{"num_hidden_layers": 8, "hidden_size": 128, "num_attention_heads": 4, "num_key_value_heads": 4, "head_dim": 32, "intermediate_size": 512, "vocab_size": 3435, "hidden_act": "squared_leaky_relu", "norm": "rmsnorm", "norm_place": "pre", "norm_eps": 1e-06, "positions": "alibi", "qk_norm": true, "attn_scale": 0.177, "bias": "none", "tie_word_embeddings": false, "parallel_block": false, "extras": ["some layers without attention", "gated attention", "value embeddings", "an embedding shortcut", "learned residual scales", "capped logits"], "init": "uniform", "init_std_qkv": 0.0456, "init_std_o": 0.0, "init_std_up": 0.0456, "init_std_down": 0.0, "optimizer": "ademamix", "learning_rate": 0.000931, "lr_mult_o": 0.807, "beta1": 0.9, "lr_head": 0.00469, "warmup_steps": 559, "schedule": "wsd", "decay_fraction": 0.896, "decay_shape": "pow", "final_lr_fraction": 0.1, "batch_tokens": [8192, 16384], "max_seq_len": 1024, "doc_mask": true, "train_tokens": 136500000, "max_steps": 11481, "dataset": "wikipedia_en"}
Each number is 128 + 32 x the weight over its row's rms, rounded and kept within 0 to 255. Layers, rows and columns count from 0. Numbers have three digits each. The size before them is the row's rms in percent of the matrix's.

# layer 2 MLP down (transposed), 512x128, rms 0.119, rows 10-20, columns 0-127
099:176150210104116155108216126143118132175135125143098107198010144144157217078118130125136133148142138131112067173124084121111078109153101115138123102185131190091106150178069131153101112133096115168128146104135157111138168177058115103144126123116134112100116160094142123158173139156117167120113102084124142127151146141171136180120115140182142127137114143144124133106077070157149110119131
108:089123164118147099108164092130148114118089111122126115132099131184124113086174110105128144132136083131133136091153143131116124222097195147073135104102113088103099085185125140111125144145145132109080140120104069180149115124118126142120094128154135117141147063097162130096147220135127135147114091121133108140192177175074050128163105188111179087191098115141152156131167182203094124163115
096:102149120167093122106199169139094148069118104144117124131186140130143095133127148131107077123124092144132162186172181118153223129134091138154139095149156082134053135151163150112108157057141106125166169138095160184098095106144168147072101118107183088147119113100145126095045144112140155136158118106070140128158138159179125132149095127163137132130117160153134116165145160144238134121151
107:154086136153105119174171075125137115149091142143138113118197112109132053086138139123150111148105057148139119178179155126139112214101160089165167124069117161114116093144169163120099175118135154155176082148103101126165125120151182109090139148094070113184089159156054140140109081127164134116120124157098124160091127129134064107163069111099097080102165140094162097153164137078089135125140
096:152100126131117170109137139177148138118130091077115116138117184152130099061120129115186182187132173145126106125089191123157162128108166133083160049125186153105162063097144137171158123161126105106113168131099145131119091123161169120115139150077065093096075112180131149114077116122136134092122152151120103134172162116096104104160078108090140110111063166145141156180101142067134107199177
097:173083168156116114117085156107103114162101130166152162142110135101158058092157046121138092108141091080091115146106085083118130127133068175129107138105133095104104097102150129086168171088144091059130135101116145140118154132157114188162169154166099097118112154172179110116061174086126107139141117181123131120120110106068152119094161144179139073129161094120101136193131167082126208134107
101:093197145103167124101094129075112118121116151111180139049129162050107158110159112092103139107119190096151139134108137104096121074160147121097130143103149142137130172082135112148193106086136159172112121181141071087138117152135127085115140173131115107117078140131164128176099114122084169146128159127176121113109166169170075138204071151141075128096197124161073112102143140155096115071130
096:101125132083137100141090091094115092161085188120146108107144135132124127148157119112122153149127153100185156103168110064042068142133145082111130162147165093122146137096194130159115164099108165139097171147117093129132103146156120066121095112121135084108127113137235228141111068108159116126150140112120069106141122127142064105113119128123145151206139127090123071102090157140142134084092
093:158142155095164090053162125121127098133172092123086140079117087084096132077170152139166132135116202135139151180142100156162143148148118168155152100141166140156082153091102127076098140159085104152121150130114128109094102113134116158120170114131135122179090060070134120122082129135100103138112157129169135110132220152102177098118153156177134081125151152102161129097042084112101046157157
097:167158110126140105094152197115102159094074092121151103103102117167124143125119116161139131103146087093118150127100085123115156050188094178113140106147120122175156113167114090063162133132105119113107134101120240109137121140126093134109161155187164118023114133160159108126079118167089100148119084113139168093104137125115145119118161102093084089054165139141061120127139155113126112164081
098:147156159140187156110124161138137131097065138055142139104169102105150112134124136117055040085116123109114088040130141094088132128100109121157136180160169163151119109120120096121153176065090175116160165115197135136087137133108099125077123104184171169108113126167200146158159113120129116140158137112121125117144116162197183136156097123138102145112165114116151122063101072127102100117085
# layer 2 MLP up, 512x128, rms 0.14, rows 11-21, columns 0-127
112:178129138135116144146107123126142103127165120160135133059099104198130144143165197106125169053175145181141178126144133152131100076115162143108173152133121066108120112125113165167138132103099071155146109158132165187190092130106142108168054153173082097183124070175145145152165152101124126080126104111137173120128085121123136074109145105105153119108156072124067172111117077115130147116188
091:107111133172112153165145100078133133113104106147086144133129179119146167116104174072155078055183159100125101123145098095117139163129174136125159102064171090129105120082113122106096125039134114152183129143083131146099124141147123106092131141109171207152145160125135090127123169118086063100147137121077140197132108158151117156072170118147152103096154162092158068062109095173172121159124
114:175122125099122200104169062109122139200088118147131150186197117150130103166091099088155162214144143124162113147058126166173126101164168138159110143190140106125105120152128106133114174138135175169104095114167094137086133138166088057166103137136074140148077152132105163138122060115112110112167104135125097106097076109133114148138141151111084121037168124164153129121114103119120127106125
097:058095135117080139080100177130130140079096135130160147145126147122149129179078109202168131039094114184087108141127125082158109167103092110143108082172058143132144136138140098111091110181131121156107151115143139091098161150111174091169157096123098128113159167150084133093189126155078212115121106156113170132128140103090160162194149153157174157176175136124129124151166094145133130106127
092:187123114205105103157042110129126107168115154144098134207163164115140153143133107133122166100125137146098113108106090112171116036132149145121104151123151150104134163113138104064129172133140130074088099101092148141181134186132157192164101154141119117156165119163148183128066142121121074180166082185137066069104088101108154128129136102143151120149129146108173135120168126110087118161082
101:113124086124186116141095089126118127113043193148145121091117130050095123131165166148148123136093153121119099106097148134174083058175167193080156142124104184109101192116170117132156122120123112143070181116196131111169087083107128117103099105154097121147122132150152134121094083096130115118142125140150132144138123133122083034147145149199132138140119106103174120127142217171106120118165
103:169112136152122127115101128092190105159179120105151112162161182138161144072143142144117165129108155171113145192124139153141169162144115154099097116125113156103032090170133107127143076123160103133128177138167129116158138178121158135184097106156080209124153126118065116108120119122184123083135164173200143156124083097042099147094109069145168132153150122112084080123160108108174133129116
098:078099105093086194161167118096186099103117185128152120097156093076099147135099158040144100097160152151080141174101136106118148137128140191144132193128118170131097159129113083171121149113160080131185131126159100169116119089181144144131076133116104135190131109113077151135111129116109146095077127071132140085145094099123137121128170046119138078132066164098118123180162161123100096121111
092:121139119179190101108132100085109080194135113125058065162093118104127148171145166159107163131030132120132169155106144183120135078151106090121148165169118164138156138106074058097134115110089102101138105152099147153124146088123109169110120138172135200180128123105135079076121092132140146171131141181145083108177173131106115103150153109107118141099156138183114137107078174094118070129120
094:084152080191159126072105084124119137091112135122118103109103150102131152158150188096123082087101096051142104167119129096152128084055110079082159131082108135115151106068130111137094145125130061105091131110096081054103179136106139182126063134096131152152107153135127154134086111073156078172155117142130117115105124113121099109112056170147077106134185117115162108091132117132174101083144
101:084118081153188154171179134189157070191188145129094152086191178145132146145113138120166113134125106083182131138106155186138144112132072161126142150146142116145098101158172175158135165113158144065149160141159106110129095122159078111148110115123153116190180084126110177166129087103165109090111102083114142111106078129062110138075153139147111091121071183149118131144097189144125158124138